Part of a small language model's weights: vocabulary 8192.
Each number is 500 + 25 x the weight over its row's rms, rounded and kept within 0 to 999. Layers, rows and columns count from 0. Numbers have three digits each. The size before them is the row's rms in percent of the matrix's.

# layer 11 MLP up, 512x128, rms 0.349, rows 311-365, columns 0-127
098:482466485453440494460502510472497499526540475474472500496525485526497518495522514539560496505535515507449530500537516456481489520486487500520479501476497471497523469510457515494476515548464509519499508529527473494532469530468468541557521529503480457496504512472514502490492527519557472505507519507540500489479521510474493525513530460495493509467505522520493499513501442487486534484481
098:491521526492498505498540455477478494526485489480507533506523530522504490471512517498526465460483498486534542529459504481515514478542481499513483493452500464501520478517495471523479498489587518498485511477500487522514490521515511520550471509489502510507490483528465514528479465513455468468492493443473472504466482511518519532497515523575546500504502477508481491541491531468488493453513
104:524490480518508500521499488521511505515514512505464483489473507487510493482438521515512488465461514474519535530496492507525542498483500472502491489508472525456503513517485517477524502494512480481485495493542509519474493457521473468466443456504539527523517509475491527508471518480535509469518509563501504520493481474533497487462481537597482559492455487496482506520510517498490506554514
105:506485505536543502492525474526500494470538505456449474483486481523519518491514488495517470569482503521479517465524493484533487479507499471499492466485487504427496505533505514457525503515543521499532484543485536511566481500524530530518525491480496541526524533478478505479518527476512479459488461489480543523477519484555503494483500464507500514499452499501499463508492475478473494497502
091:501497493513457474489490501494504522497496546473494520470466484515443523523506497504489508444514478526502507462492500485486519516486476546512475486504486542540467483514495499430550510494458505510483522443522510509491534520458493472500462520518542520518502531529479524481542558520515497494511479534476511477492504494519512502472504492494477545560471518446476510509525520521498506499469
106:464508494510515520521529549490487503487493515534497465477497485440538501483468483506478500497487493543511498468525520476554547487512507481490454528489490499517550510576477483529494482477475545468476487521464488463550519500483508501493513561476505504480518503480495479452511495498507503527538485503483531505495494492511526537497485468510542561479509497492470470466481518494466509494505
094:499533493519496504469476471460424524515469496509508512506477502509491543492494515552502504504537497462475486517482460468500528514494484471504523528497525524558481506520473494526498503484486498523516501515464526491474493521549501456545484527491505502502519475500502559526552513529484487489515494504526508483485462531543537521537509497462478490510524456470485477507442487493464487466476
099:492488476507479495522500437490508493490499528501497503548466490499470545479496494500491513506495505484459550521477511497496555496476457530499538526503475466509471504491486495508542510501493541471538500525488527549485460488531458502509484499518478496483542474459509491502457480496508503501490516517527469501511510467540506450474524558567477514471517498495520482440529537511486503528490
100:528506489503489556481501515502491509497489504452544476457524470471518523498460423496530501549496477477508479518492493485511498531528473514493503529487491550465500502484527530441534525484503543480504515490499504530527513480464507473474487489534481471472530510505518521496481488482527481552500520508503493453491471472488507466551480475526537515499495528533474483479539523476489501539515
097:523529504519500506501476507495550495525485498510537506509522495532544476511479492477517549478536464488473512455485500522440545521488483499445479494546475437481571478485462488491497525524494458512508501529501492479479478514456510532489541524488498503438521488521500511527475506477477493513478493523493515486516513481516516476536510505481507526519488490495516547479455472474514481493534
105:534503504504519483535538544505447487438512515491490525472496480482548504460506502508477463458505501517502531515516484527513524465493484509549468507496492480474468475480507509467510514511513551475493488511472506543509513526467478475522451479511507497537563541469534455491496483507540473501507516487517533523478499482515464499541486520500492531474479456515530480497478505466524478490518
102:531527505523463506489466469482518491496571465526477493544497512446508505502526453502491508509526490478465477477461494510464526499472505511496461514481483521524507492514500518494461470519508541503460477496546504500518471513506525492517510459480518472527505518500505460545461493440512512523539491533447496508498467497501532534504466482530503547509522514488560523519485498490494495493531
102:473470460512496495451495521498524508491494557522490495502494461485509511440512479483484427495540535497499526461514500511478518452508512497511527508516524517486532522518476541490484496511519529463517476494491498492516524498464524513487498522487493442482521492470503451474511488487499496498498521495553544506486468519513512525488538514493507528502523464487530446498545521546553477467479
102:485530464499473525484479454482556518543507479500506464470484483427475468501516507509507505523512532484550493494485458512516520520548482500520487513520523514494496484514477515483527551482487543484503537548488525561504482462478503501548526484494500470513548527499445503503512535518475500515498492518522490477461487493484487477514517454483517513509523490489483482508442518488490529479505
104:546496516514525505531536451500521439480464477473480489455468465488516479481518528527517511487468490474470494522486474514490511502498505529438517501491492543530547521503485506477498521497502475522479500480491501509497515498467483539575486499508500485535508510557494519490518556458519482475531536502489507499489509510519489505505498476444507497455497536469510477524542493512484495466537
112:473500513508505487509524500512459506494463522487552551486525505496489506474511462516483454520502536509496461493505454520487509518523479526536473515524464529528492481490536530483562516524494517520463501526467472467483500515503502507523494504489437478468560532428482526471478478504491510493520485524439500519518490460476497533494463506518501508485529543479489509514498496505506483525483
106:503477492493473528542504483522539509476558472504495511468476548491528470497523502473500446487485485548509479530501502500515529489551536501540506509504500485485538493524462501513467441481486488459525475471491495528525433491517479477514516503519496451497500487448498511499484494497494473501494483504535475450508532455529508497512497517519539490521512525468535469497525540499473502537502
096:536458564489513489498521496501503498476457540477510562523521471511510490540511505461517489506493505521476498482504481501485539502557470489510498503494545528534568532549503534464504532505506498497510498492527480514494500497505539486519505490508534486486483465467471539459495467477474513529509478511506505496486502456492481453453493476478473526526452516504488475490514509458516465512471
098:549484525458471491455467491459522499517495506505498512504549480495511550506522503508502485500439520525499486509510521516513548537474465540485478515526475512524509564506525521513479498541471468536470498486505486479484512530482521521526447507490507449480553507497515502523521502487438489509480472473509491458499522488520500448473533488471489506495496505543514517508492487508484466477474
087:452521477472491490528505509476487498493507473547501483529474527469528498459471518508521503515479474493513521553498514487521478474506479512471506496535487501537504518543495486510502518492488467520437457494511547471521480488533496483501559510516557539506470509511496496485509544486502518518512507476462475461513463509482511459559489509505435515522466509512498490499525484484461545487519
102:476486552482540510504502481522518476500477456475504546456474515484515523466510527491510465452537491490489480532514490491501459504496513537536449530473533506524497532476527515513516501511467528535513490474492469518507494478501530510486491485483467481484471559533527539517512449483524499478530500473496505473439530503516533499512471485514507539489511480534502461506444512497495492536489
114:521486497545495516498497454488494429490519512480494513493450500535523505486474516479459485493502506443503481508500487527502498480477529455500510481479474514514477509470491499512506531496527513537493532517490465554459496522524511529495474502512487497523513502498483506512503461564556458509511530495464487526472443497534521488504495523488490490504539484509463495481578518530490475539498
107:485523479496486483499494501523486517568495489501533507513507500502510469517525499462537483512530465518514497515520480512515543530522481535455519513526458491474488508504474525480479500534503497562431524471520486480489480524473503494506518463516444499453503509470509481476465503529496505514515485514553509501466523470491440481550459558529499522495491502476481481517530483485482519484481
101:500527472465501508494567480506495527498486453499547457458474523477497466538463470530489481541464509499464464515506504534494530549528479490439512538515516521493515491490482509502530515453483508482520486488512511529501515542485500497499498475479500547505472509515526477433482485483489485495486506524517513532475505463499472469549515506481534526536520516512462514475480510516523502516487
115:478524516477542516521530523536502485484477491492513492508504503474520516519500525548475514439499510546470498509511487481451491513492485520523534511498503498511495511496467484435463496496481495498494471526478568477507511523485516482476479442490501469514515521479500489480501532451464542534527526488472483537509477522524494531517481479514496499548510519482481516457470526479525552455466
099:500511485508482462483474523514486496531491489471560484526511458474516490441505493494494494518486517491547455474537527516513539489496514472565447511504499463486505470500492549496522520524504535440511472501484485487522541494494483516454516474472506468537519506483526497475527457519513505501507511515513508539454456524485462545481534515514499509499487508485524471504514491546478509489504
102:493518448475523487523515511448505521484506498476484481490526535468546490482512518529511474451490528515486518485528525462489541557507537505488497512455490543545515501506542467514490542481490502529515508511509551458488444488525469477538494526504473497513526512476486489524499464519477495516505501503491492513521492469535475496491525482525484506483496522465492495460535507492466508424499
091:533519491462472538520484457509511500472493520518495500516519494494473486529442523513494493472464482476487538509477511548498493496525505503530462528502455481534527497533453511535499589494487509492523480500503464504505524489489528519466511489542454463482560484498537515472512494529524523503527526500510460480509535493496474507476477486512470524494505528509531489494499488452497491484455
101:467468511483519520519487431451480514463490513488494532478510469494493499487535500496482491515504519535511502480502461569510506546563484467487505513500534516501507491546486439497509478498523516532556494513489530498482482451501552509536458501478452491513530499491479539505502507501498465535486489475535507497501473524520465472489505502507515481483516498527477477478490475513536486535531
089:493531513511533535533520491515526556520515487467525512499508462452517505534459556536500505517529494488488492512490490507455501478528503514501483489502461472460471556536503486538489497507487497522473521471476493470484494521503514503511510498508476466518474511507502511540515451505496502497466523497468511498508479534480486510517551471479467460452511514442457520516449503494492443523498
097:505459507500533491508481515487525483507515507501491509530525505536480482486485532480531515493510527540506504513534496521439505469469528545490451518496488501510483529500525509520533548524542494479493480467520500535467495466484519498462531503513519453480457504486516554500487478483518505524489489495532509466443520440453494488503468466462523474508493541475521524480533483492470515545508
104:476513486472529506481480516428516510481507514483509493526491535482515516467443495489540527459512478500522517494470496475472529492551467498474428518516519522501475508473487515520515524493522479480522512486533521524488462496493508505521505521474514470494469530492498517526534517571481470497487464554512485458492544477475488473495486471486482518465532524503501516538513532518463519485503
108:527537470434499490482491498509479530539554522492508484509457492472536513514480497495486465541502513498471493470496469488518485521537533448521556541485434485498493479481479505495448556480487484521479490533522500482492511490530500478528473522496499542517489536502522481501497499534482502555471466483526517480517470516535475468480505510515484528533500529484493507484492488511472506516465
102:499520486498498482521464474510489497484515465538499543477517543510553463483452451503490472518517482499513503495516503484488474494500498487508494556454503469487529578493520525465533525525534484490456491477497501503471505498463531468529493460524459531513492519533507515518517465477551447531486514539468501502510501500499457538522502506489498531519529484491517465478479494496490501480525
095:492520498514472491526505480506489515517554484493510483520486471470494510493506515515501525536510450463462506511476510487489496537503490526525489500480522529504519504499518524471502495495473535500498514465500485514456522515521465482482504480471514494539551477456537575483519512519475477483490525553496511484484484530567488490466551510472524460519457466481521451493531459489525521496468
101:498501515496498480494461452502482495477532501515539482515546517516479474483487543502462491500513458453541484558540528484506463495509483502528540503508537491463506511521437506485497510494509575497486466494509495462482473456517479507474545502521513533508473534488495521522521523485506480510484460495501511442494493519482479524502521516529511501515539510482478495467490524483453490498543
104:477505503503478546483522482492484539528559527487504507464533513456494518511511495505494500530479539523489537418517484503484524519501457480513521518497475457497516536496533497497527479535527466513476477443462519446481494471523517494489500474497504474518482521528489462514521471466521527507480478506461483484530539493537458510524471527499527488508503494496508482527479469500500475536533
090:494504468475449515516529476489496490506521481511482502485491508473482503524464484517513515498491493508495469510495478462540512522539451480504465525523468508457491573506516499521507506479532494536515537452482533497483466486504458538483482523481503503509502522477538534558543505533508531545493479511479473460526484544518498486527478520454486530462501488499476542473513516489498479473469
099:477474484509458483459548503496441524493520491464487492452511524494504559493523507464540466521533483543507471558474515474513567507541509521487507527514500480472487478519509508494514513484487540516494529520499510508530495535492505480520485483503486438496528525476485531491510501474543477520513496483517504484481465537517507496489483488475497522498532475546476455447518494518509504471486
112:495526507521471509487504546501522549489502538506454500491498468493525499501437488517476486516501462530499484523515440516498495538485523503500556548519447503475457459529496523485457505484513472499514519483531495480496496487492500500472492509506483546485486567508497478507469505522481510479515485492499520486489446485544470489549469522567503519527524499479521490495518468503520496513467
103:504516480505492505516501527528491511474493486483472532493551456491490463450486550496519511541468436498492498458470496515477508488514491516495547467490492414529489479504508548482494471507473494493501547502533546500531464498498538496513567483524483510471484489484504528506510494490466477488491490518518510507512524450487500516493471507508491535514504494479497570512499505541501515511481
094:537543528493468503507497539478489511517518497553494466498465484481508494503534487529511485499500484496494512484539499482491483517518467543484466521499499521467503480534471526453464527454531490464502454502492494490514520482532524550513536469537533454500477469510486445524516554486506523467480523472503506491478492524495492493510511530498485554458463495480506487526467502459519514529532
101:550498504522477516524461485481502499465493410474529476492484457491501438503544530554485478516521508485472501500486529453483523505485476491540483508508504478457537506498473485528487485538522520496498518472491539513500519517516515483521467474519511463516517502505493523524538489448484508496513470503508519485480515539530517513489494479500502471543479483492525543486491541544463485525485
105:521477496489518475502510466457511523482507482535473496480491533441511480477510503443467486513439435488521450518505543535528545456467484516512480502530525527564515489509513503510491485505474512482514485518529517488546498485507524490486541523491515510514507480508533522455545490493528504507468488474510505509494492489499505514524491504459529555448511512525514486497515505518471480470499
089:526509504464505472471555511495459543546491481510506506527512457525508493514526511559477527465473475474467509497541533511496454513458469503459456525519503511516507521532505478483496460467478512494527512474545493507473476524460509462501486496516514449499455470540511486458455496524507536518531506481488479533498478523482520504490510513499494507487509493501506562511507518537493499501510
103:495473476503530502505492457484514514466479520524490552477520510520528510490563490510500508535506478518470505447498551491530549516480477476470489506488501536489514459519498520537445523520512513495519494511474528492562500533522444468520478531511497500489491471484512536490509513490501554475493493519493500505495491490496505460490486502471480442466487522508529473430526527479519521495505
102:498529512502505506478507550482550508500551526505479507481539470466482526481438502497525494499497526547491509472518512524507519479498508478520499494462480523446530477511509481475500523503499526457504498490478541506512482507466478518512499474522518534491525419488483497498526519524490515498449495535518525526500521452469499511478462470472461523514491536496536484515524508507489446522458
090:525511479517528486435544471507557534520463467483529523498501501508464495507496511442519482501472497494485531491492549501498493507516476549514480495464481488481516515497507526467454482496524530512489523494502488484475579500504519530507487467526480476461514503492497510491493501481457479536462538537535475551514450488528523499486499505488494460500480486487488528508515540490541491524505
096:520527507537531518483484445465506497472455518528525519503496530498531484509548494490513479504502496507498492501484479457510507490501478487491523458487439476510483475537460535525528484448503492502514524460514445515471439499499505527501498503529508492549517533505549505474506485495473481514520519496489500499464485515496514467481555518476511552504499483571499490462518490523490504472528
104:464494496446512467475485482456548503516499528488495508507490520521533506516480478544488516507496530471446500471537445459531468448482511530482502525521496498505555474533505471503579487505471496515476489502498511540478497514483515536463503519468520526466536504525491499474502488526484473526498528495533517504510509529505501495464507486532470521505504485553484520477507516522478477481472
101:527485485482519449529549518489512516476562484506501482436483523520546475526502459505546471530491491502504497518491523488481530468513551473484482485493517460497533465478469529487516510483486504484520535466550473505456499471518511536497512518483503511487528460509514520496507481535499487492503500515498517495471483474528449513488506531516486535483509488507535508452507500490455476455548
112:480502482496468529491466486519474487478532518508498481486505497501549521462508475502469526488459544517531473506482470527517499526509533510517497474501484492523487501480480502436501525503500500481508471509506506477511517507493539527483526518467539511523496513498513493504525444509478536518423489532513477519481507520504471508528553498545456502478532533504501487428527513504430517472493
093:510448512485470492526474503486552497469437552496544496512463520526554461569499519509473507479518474487508505525473489497546498477492497485513490526503492479490503506498501526514501492527451526498507534521473474502473510544443538492508491513507486466489540506444456520505491489513537458505532470483500494515510477506508485471502487490509519495526500485542496523449484491538494495526514
095:474455502484471528466508468488488459506495496496487489486504486490534506526502547520504496482511541449530485489526489498491491493540505532502470487492493487504471473515540495493489522474493511490476498506484463497517524549475522486553515501499520463490458480494548517494510504516496511494506499507499456514554451549552506486559490539461534470494478510503492504483552450511522466496555
103:515490463458506495525495497525519522538528496509518509509525427487479471469521508542491511523492522560480487478543484500496533474475525509538485516491483525480489497515499523510521457521481528485499493469522493486514498501457523484465477535495475536547466524458496522536523475487500456523498495493418489478502481496487511495466464565516480524496526493507488505515543473483508484483492
# layer 11 MLP down (transposed), 512x128, rms 0.184, rows 311-364, columns 0-127
095:535497503541513538491497518518499467517514469503471520517497526464502501510483497501530476473508492529480508495504527499513479458484511457480504523467469505500434511470500469485579503516521479511483500495500473531474528505557505553506522523515483498474501503491500488475474513481484516507534453478485482463523487531515550482571473528495490488494520458439492513462477529530503495511520
092:536483521484501483520471470481530437514543522505530467476531477530480514557478526432498532471519445525480532552474520517469495498476486537485523497536488507498531498496498530461538487497487495513503502489429513506494496505529474471495500499560514508495519504488502532506524468480525485426487500510516504466485516507521529505475478495493515526504492511479487506465487479484518507488515
100:476515486531514470543470499531476533514482527471538516522541483515479517470501485518529482476514542483540476519525487496487496498551478505500494467484530496504490481511478501548476478517492513508470474525476525505483508517483467478476488515519484480485552508487480510478500485492484491542468496485516514531550493474443467524483518541458539507426498512480476526512478458482540478521538
100:523498514489502516492497517526508442507507510567514525504526479499511477517490517495485569489475519530518526520519464466474524489514475556516527519503551475467501434450493489477483499518470491467500483533521503523451542487480489502479465478506526498455510493501498478493504490486498539464490516529515488515476498506474492522480499542487443466515507506505481518453479515526488492545527
088:503487503515480503466547503467489526507488502487483453519514520470552516491503461535484487541523529480516499520487489506487527468485503473492477497503469508493527528478490482514466555494530524500502457538478496452531527496498482478540487495528519522489525497437484501500487510515509542506484504480535499513466496551467465463539479489525485499426516462516485506528499550469519482502537
113:425500528513503468510495487512533473482558487510520489484504520495518528510525519501524560466493523485454472512475501491518484472479532466503460510503469505492487511497517492488527538495504480512482547469501531513523480537530515507518500454501459513462500519545529489467510475487527492510516542526560512493519461513510519480449461517487500507476497503471508471460529454476517485514482
091:500512516531466507501531455444471486456478493440515483499466521477474514478508473492514489534547533495476492509542487471508480506496513520532478505489547460461483443525506530495494527518536496525506497489519472503501496491500517482484490511478494501489522524472457531507522530533521538528496545553475501471519496490458501486470511521503544499518539524489495474480441488483537505527497
101:498515519509513522495487487486504495458510517506510492471471485486540506488521504476485500534485511519454451482514469484488537505508527511507484516438489489475501508470509479465485508517472501560507532461507518515491480499447510528531509479495501504491487437539485547488533535498466503479516481490508543530454492544534560480495556543495531493526523483508465497538510459503491471507489
100:474521500461481542509506512537516492478475463527457485476523546486491527456475556471512491493494493483461460499512516553486518513445510514499497499435529479486542546514487491485495514469490515512521530502492512472507477524517499489490458496474509509483520494495433503479523479474528454471561550504507545497505476498517559496504486525489490496491518491486528501512513482508509509507520
098:468500512516464504479468455464546469489501496499494523539467503526504475529512514528527532516447519519531517510485468494515516500521515489471510481564462553486514504481485480508500540477487517506511493510555502489480486538494483448515467524507484485470547508511539490542494460508513516501491497503529487478513479491551464532495517484463446498503526470548462480492467481494519499495486
115:476521510481520530529509445531518471473520495496498500486521489529510438452513486480484521521484498484498519520503490460487492500496460572519505538499510510483503515490513531498544496538514519547493526460449510525483473447533498516493494535534474521545506490509525487502503494474483523515535490502489480512531474540486527537489501553473484482463501469514482461513462466478476469498481
109:498478507493507443468484500490500486516481497497516497552491503536504508471538492472514510490509519516499527515515503494512527464496530470459505491542518463547461512524537478521489511463471485476497516520528522512453523500535473447480471517496504521467482501473533514506526508489483520462497507448538468519468512522517512502529489467484589486498452513526463505498466531510534503519478
100:484548517465517504531495486498530489480490505477458472484502549565476477539496485535511536466477460513501454528529535463505519476508491517529479495495480522463439508504499498527494516492512528513529524495499523495483464471554513465457495489543532547510508484472514464514468525461498519494506535478529483494512498488496485476523508521501523510489496475522476495462516446489481507538499
106:474490451482480491503478471543486512470484506518513463516513507454501431531545489543518541515504499521542529454468475517456478513497512510539501526526458485481510467471484517518475500542495534469511503514469523546510523517481550515497497525464472471542496501548482485515537509500467497503500466470495495480526530492470502564515491469518503488508516505495506473499487488500519486478499
108:524504526523491557513472553479519462499508513504496553469488493518479526522505457464545513491459459492518522510460496532479499467502505475456483545480489510456501482522520514497532487514499533483492491490497496503466476539539476539489487510548502502473498504551492550523515460470519511477491470473462522513511531494514503501510460537485437497501477492534480495499503482497498479482540
118:490557475463495513558477541458457498506502508478516485529437504512506531484506530465508483494451535475548479545466516505500522459495502518501517520482493546488503514538468435524478471499484484516548460522546475491514467478483532519481506515505484479503529505491536478520518494531515497453469512491498462517504477508534512484479522483495489485487482501506503510524527469503518514509520
118:557526466495511500535507492469514448522510516550491506508495472490529534560465508462504526494457516506446503470540490459514473491475536520482525535473526508510475512504554500507487503501503501508455502515502510523492570522482480479501500518507486472479505478525503500452504477511510537491500504457489470465521448515520509476489508453495487498477554488520479523530485480500486489506529
094:483463489495520494551489496520503488484504549491532500474474536488503481482524506568525489456508498521522509514486547501493474468518491473494478550466498496519502498503519461506531479511504482491527509551514508481498514497478504459474548526518472515511473512510496479493452496527527485523463503514505557493455505506471491517527528469531548479511485467449493470483538451518493495450477
104:476479548556502458476501499510514496532464457526526513495503506492540466488482465532490499532496504513467468480496473476493540471533507491507499458491479525533493451476486503525529513453492506531541500488489498508509506538543567503541507530514503504457488487487503512509507512486536476490526500503523500496518467529488505486450479514523455543538463482468497495439527484497491504479495
082:528497483535522482475522529453491461475472497489431472480482488535552504493542459507521451495481513496513484512518485512550483562484507456498534479487508474535518472494513539478504501496479520500523544521502520557529503502473508484507502493514496507502517493507490490486488489514489469500485500524445488492501544493503512533485468533518500540501498501477494571502430504498502471488492
096:494501525517483467558495496519520499517498443515515507443526480482506478426510544502507495508529526515514499499539494521510519502523539500541504482495500508501473493482508481489485526517462474519516486508494507475491515498515535485505463485500532455445500497463501523462485517471507486506458495473533518530491480504597508497506517455486502516529509491537465470476527491468500499529461
118:477482474511520493514504467503523488434475522480547452453485482499491456486520482505545480506523465509505514524544511521477485536519489501459533492509452504498535502438507494478441481487500471511504522530523494489492518508520469543534509507520506452470532488483500511525517530481489490492471487514491520560488520520472485464505507518491515518511489528540515520520514530522486445527475
108:499519499483512492527466505497495506467515490534509495487513460508516474523491547506522492490480497523511492509535474532509503534539513449519512519491536485534513535481530494495495466483489537464492513509457511516506493484450447507433456509474499509475477531496501494553527483492495483489474479506438503485481492507522524529553482502499573470522540479509504502451472538473493531499495
105:497502526524510479513505476493559489486540541527498542533512492505496487493514499513545483474509494486522467546491481500496505482488523525438505540489482464543463480517513514511498504477510484502496496471429510540489476478479489568470509510529523528497495488490482496492497478502445469512530466498483536467472508468500561486457545523501517493470497487486477458540513485510508486527495
107:460535505459491491502540533561513499505486461497493506555488523450467487503452513465478527481516490525473480530528519483484503482495512509492512476435504498488533489492483543475535505474487518542527491510486508451521490518513490447485513480517503490522511563518490497495487559478503525486516529463471467530523495543513492487495518520479490470538520520508477508485479508484534483470512
095:514501535497470526539542468489532500503497465501470536486511506517490479534492491492506503471498502494465512510451501500465485490452487516483509517581505462507473475538543505482450523506514494509496493498491517474490466476494514498516513536520539518497506528481505537549497455485513479442544502539505475499479521506506524493497524461493494568475497491508533520462497531466455492488478
098:523498545485529508537484482521536508529496498501528549513487486554498459495487486486556520485495500537522520457490538453493502483513514502477559505491504475505494470468482482497504498465493509522530530508488516481505489500484530498465487480528538504527532475533510537482513455498544490483511468445490487485565506471498506510517514490490453507479475499485449506509484473491476478544453
090:490473493487519519497493521526496480497533492485488547521510448522536495492510501480494476518505517475504436507487506473484505467520537491518540529503488471527507510483502490533483475465461485469553501516491479487498515505500473517500469499489535518461557473480512532502538468507465516497565503474525497524476535521495475544528478509477486550478526498519477443482484517515428508509522
108:494518457492539483513518536462467502532505505522510456520521511516533503518493497477491461505527488493532541476495478510522490507499465488515518483485485496536474499473503535484516531493489471498493523567467485464475512562477502485472499536537534507478482480477503501508497506510488465521471506493463484523478500460436461476542477512537501526519489507531557555493518492517463500464495
088:523533477505466493512496522526494534471516515456503486480489507509496512495484468476479500503478491516495538470501532557516493530467506477522504490483503503516561489497521507464496513481470479518495485516500535503503481499474526432501498498437499499527551499465494493497459542463465509473488475510472520520521516507535507505517477418489542513521535458543489519554522511486526502490486
103:454491486516511530493474476430492499514511522473528530534498513496522518536543488523495465482494519490533483484521472502463499546497520502528479490512471512532523496474479502496529493500468473497474500523544542483513490496469527536455453534440500507488473457504479513530487507483525525478484484511547505497533527503515446532524482469518522501487496536476501442491480479526522532490502
112:491524501515484506493482509493532480498454513468537500529468553497524476458476492512516464494486483504511485524539511489489470474511499465504494467515486482538482529448492502474512509486501526474510485503500500498443505487522509466513520479509559511493491514501499499472497507448538504508529498516466456506582575466523497462555530446508485514512493525540503498497511493512504520478504
106:525528508478526484527503511491512533500539499496533487475490484513470497467519525495553491500486498524489501457543585478484531520512478500507483505502513510481518523464516502507452501479507516533491525475495485505518500469513503558501504516507502502470464431551512490504511440484499476468523512477512495469501469488479515500476533480491459498447497543473507559510534521480484488485468
105:499511503470506500497512512481510489479461540502474457466497486496503479524529442518508435557540533472499523507530509505513510534492507491492498435509542485496542509506498506505498480514482488521491492509512524506508473568528501484536478518524487503467495491482496505500507464452482489501483494510508454466504492506510488518548508440515497552504476527491523486516518516555443480457519
096:510499492476491517524489505523491485479505449448474490474454497584486492519482462527522460530486533481507481523521496532485530489487466476531490513524505467457531483524514503475497541497501515501483525473526495520471452523511474503468511499455540567505481508467479498503509499525514486502517495492528528529491449503492510548523477474468476537540522512490484514509519531475473520494491
109:527459475481509478476500500497539500476495498530478470512486493516565503503540456501498474530512487498500499494489487540523491524496476500503523517475483469504507536491506544523490532528488511535460456459506482474536492484543497493494494529493490521478512481482495475512488480509484484503514481531443587454504450541445514540485539508505496474489528515522473520486539487508482527507477
105:493460487499488488507488467521464533526559516526493476499494539502478498486534484527499534490518472507477537472491491515455523482509507480500498478491505501479530518482480551474506512487528494546508457458500505544478546507499508530478522510501504488478461494546467475545477465466475526541476498453499475514532514518517485489475527462529521544508498534472517468487470481517461482519545
099:540506549500560510522478495493529527475489501505505515490482522491509460491524475494482489487500480508479517482489546518424499454446546532497496484517516461527548476512500511495508518501509495479527473509499493496514520526495512496537493480494481498470506464502439454483490517492529470472515481527506523526499518472470477482488539501592526445507490502485506487520481478511504519515527
102:461533525517478483474472499521482527536482505480494532581477474504469508533487497503519523500479511455524552458486493477457477526506480465524492474499480472494522512481491522536502508482475497519477519478465533477471483511469500478481495542495506544533505486544516478498498497559486514533496525468467506508506521508501507531486494469484505516455483541545524440533496498496480499526506
115:545560481491508499537488515511502484535539502475494498471483499442523454484477497470498475482545489521508500504550492525482484486535435502522482498500441465508497471511531514501459487490458490557455520445498502516504486479536471496489497503503537515479475487497517483502466464523485532468541521503491514514517514513499506470478486490528517524516506529514489502493527540548485509510532
106:489469510483478529515503555536480502460472533546485478515497477496493506514487480504482535515487495517496519543496503552491490457495508465459484536510522509516465484535469513495503513479504470525508502499513506474553477472475489501481471475484470473499483515522555491517504527479505547480521505460511507511472473535537544535454451493504494499513507507453518504509506467463518575498487
105:506461479498504469490547514451507482508487504503505525512555537548506485474475541510528534504541460478489516507482489512489507526478495446496513486484521504479499501446472504503484494519458499523505538486498515513483469452522496544488470528512434507496537525535488540489495514497477516491490480509484496506484487471511509475466524491467526465555548472515519517509551474541493486486471
090:493518537464505497520453447514536473483543479491549580481503510506505488486528522490477538510504488497516460535490497531532480462493515494456530471475488433501492464526492515480525511493493500465478511519491554513511504529507507495486490445507464511487523558527498517495514522537480499474478508498468499496476518518500479511504534443495495514516479542516482492489481496467498492529524
108:468467514483517512451480517521496531511495491496502497475491483498482454501514483532546500462473502497520477536500483493473469526488527514542461544516505520551522504491517550502512467478515466466528540470470506501461487501517515511464454476508536530468473526448504513515507502503548505512491539497446491515505527468542512500496481528469512490522546463505522485522504512506464512524457
081:493449470519489515519500520477518489500537478475503502516511506453528505454477475529528433521497498535515473475468440531509511480504519487526528458473515508514504511498516518485515505524552515492470473502537524486519489526500519491507526502490508514510519506462481517510500533526519494447502476513465501514500535479539513471534502507515522508509519507425480518416492528468480490478515
099:497481527516478495496558513492515498529475473539453496547450493466484507489573503489471510543489511525534507513539457522481505532482528551506509517486517476498488474463512491486498507494490509506495484538477499485466534497543525480568474538506510502503514536482463477493492490480492511464440499522486484523516504493524479506450513497481474515496459490504477494529532488508512466467486
104:525461496500494521527510475519456509499473519537522460526507551550483490527535523489484500447491454484513496439456489491520468489522476559508493574513530514505486495493524494514450463522466504524496513486460477535512499540513532521484492526491456455500477530481541473510502493478523527506518483501498498470502518512493486521522534482522485488502499481540481485501488465504477490484496
085:537483471475493486523445475529512467516496528482500487514468443500489507486472517530541488523509521496503487491502498507502501473478497511513516555511504522528506472515496487523490504504495480503514492485508509567491476514490522435470525478431495536511518471556528503554502480504497552478508475500442515529473542464536492480498495489501463486495555496518495467490496498476518485539510
094:499497525500496509449518521482495523471500484485552508499447510464529522529506487491455501446498521486478530517511483497497504515510515494522534453528518495505524444490487531537467502510515518416468503525484463488505456496509485494500501482492476525558511505516510459518505465496490493529490482491521480482535481490516494511530547451517527554530510539529523475488472505497508483479471
096:492489508507460508483469464470480539492511488524502501499482512525529471503522472524509469500507531521504458466473503461534482501486525491492486527483519488514470480516492504485538493490478463511502501475470509550479502559494506466528538548503502526458524498529528543505507533490517465478486486505510458510573524487492522482524536502488500520459478509496449465513471582490491488495507
122:496502509478495460440502533502514506491519487478495513498499479530510534465500474532527518521435524496474521506481534501499522469460519490504493503485499485554513486468485463525532495494495484479549514529492502494482517506506475451517490470474519503475528497505510543473483545535475532473537484511504502479476493508466504501442535509479457546498539524502494460547487562475487509509532
104:490490464508531517514500508508489522489541442478484490526464486501474516512514495439518514439513535525498501501532484501514527505556491489542538507553531486529523516492531526476498464512451476493479515483482499479518497488451495502545505468526541507493513463512539472512471517511505520489536468496499500459515517496510469475453489449502504477506482473476471473556487506501524519508517
089:478532492542515487474497483508496497548569484470488488507527513488507498457481555476463505509512504525465483518466503473461512504514508521474486497522401512567542479505488504474495468524520525516515500461480508532509494496475491508505513503445501480516518466556535489554494523507486498475498491519501445498516495523495504505523514468471468480525492506492503525500495502484475522493504
085:528474521555517470505479484487482477476520495486515510507487465495448539506452483466536493517505505532507489455502507480471486552479529501478496494525502518478506510494482540513500477465512515507510526507483486518481495467492470561508497505535480510522565517481472500495554478519552463490507494489514470529481517495445546495464507490522505506508529505438497520527488534481493517451516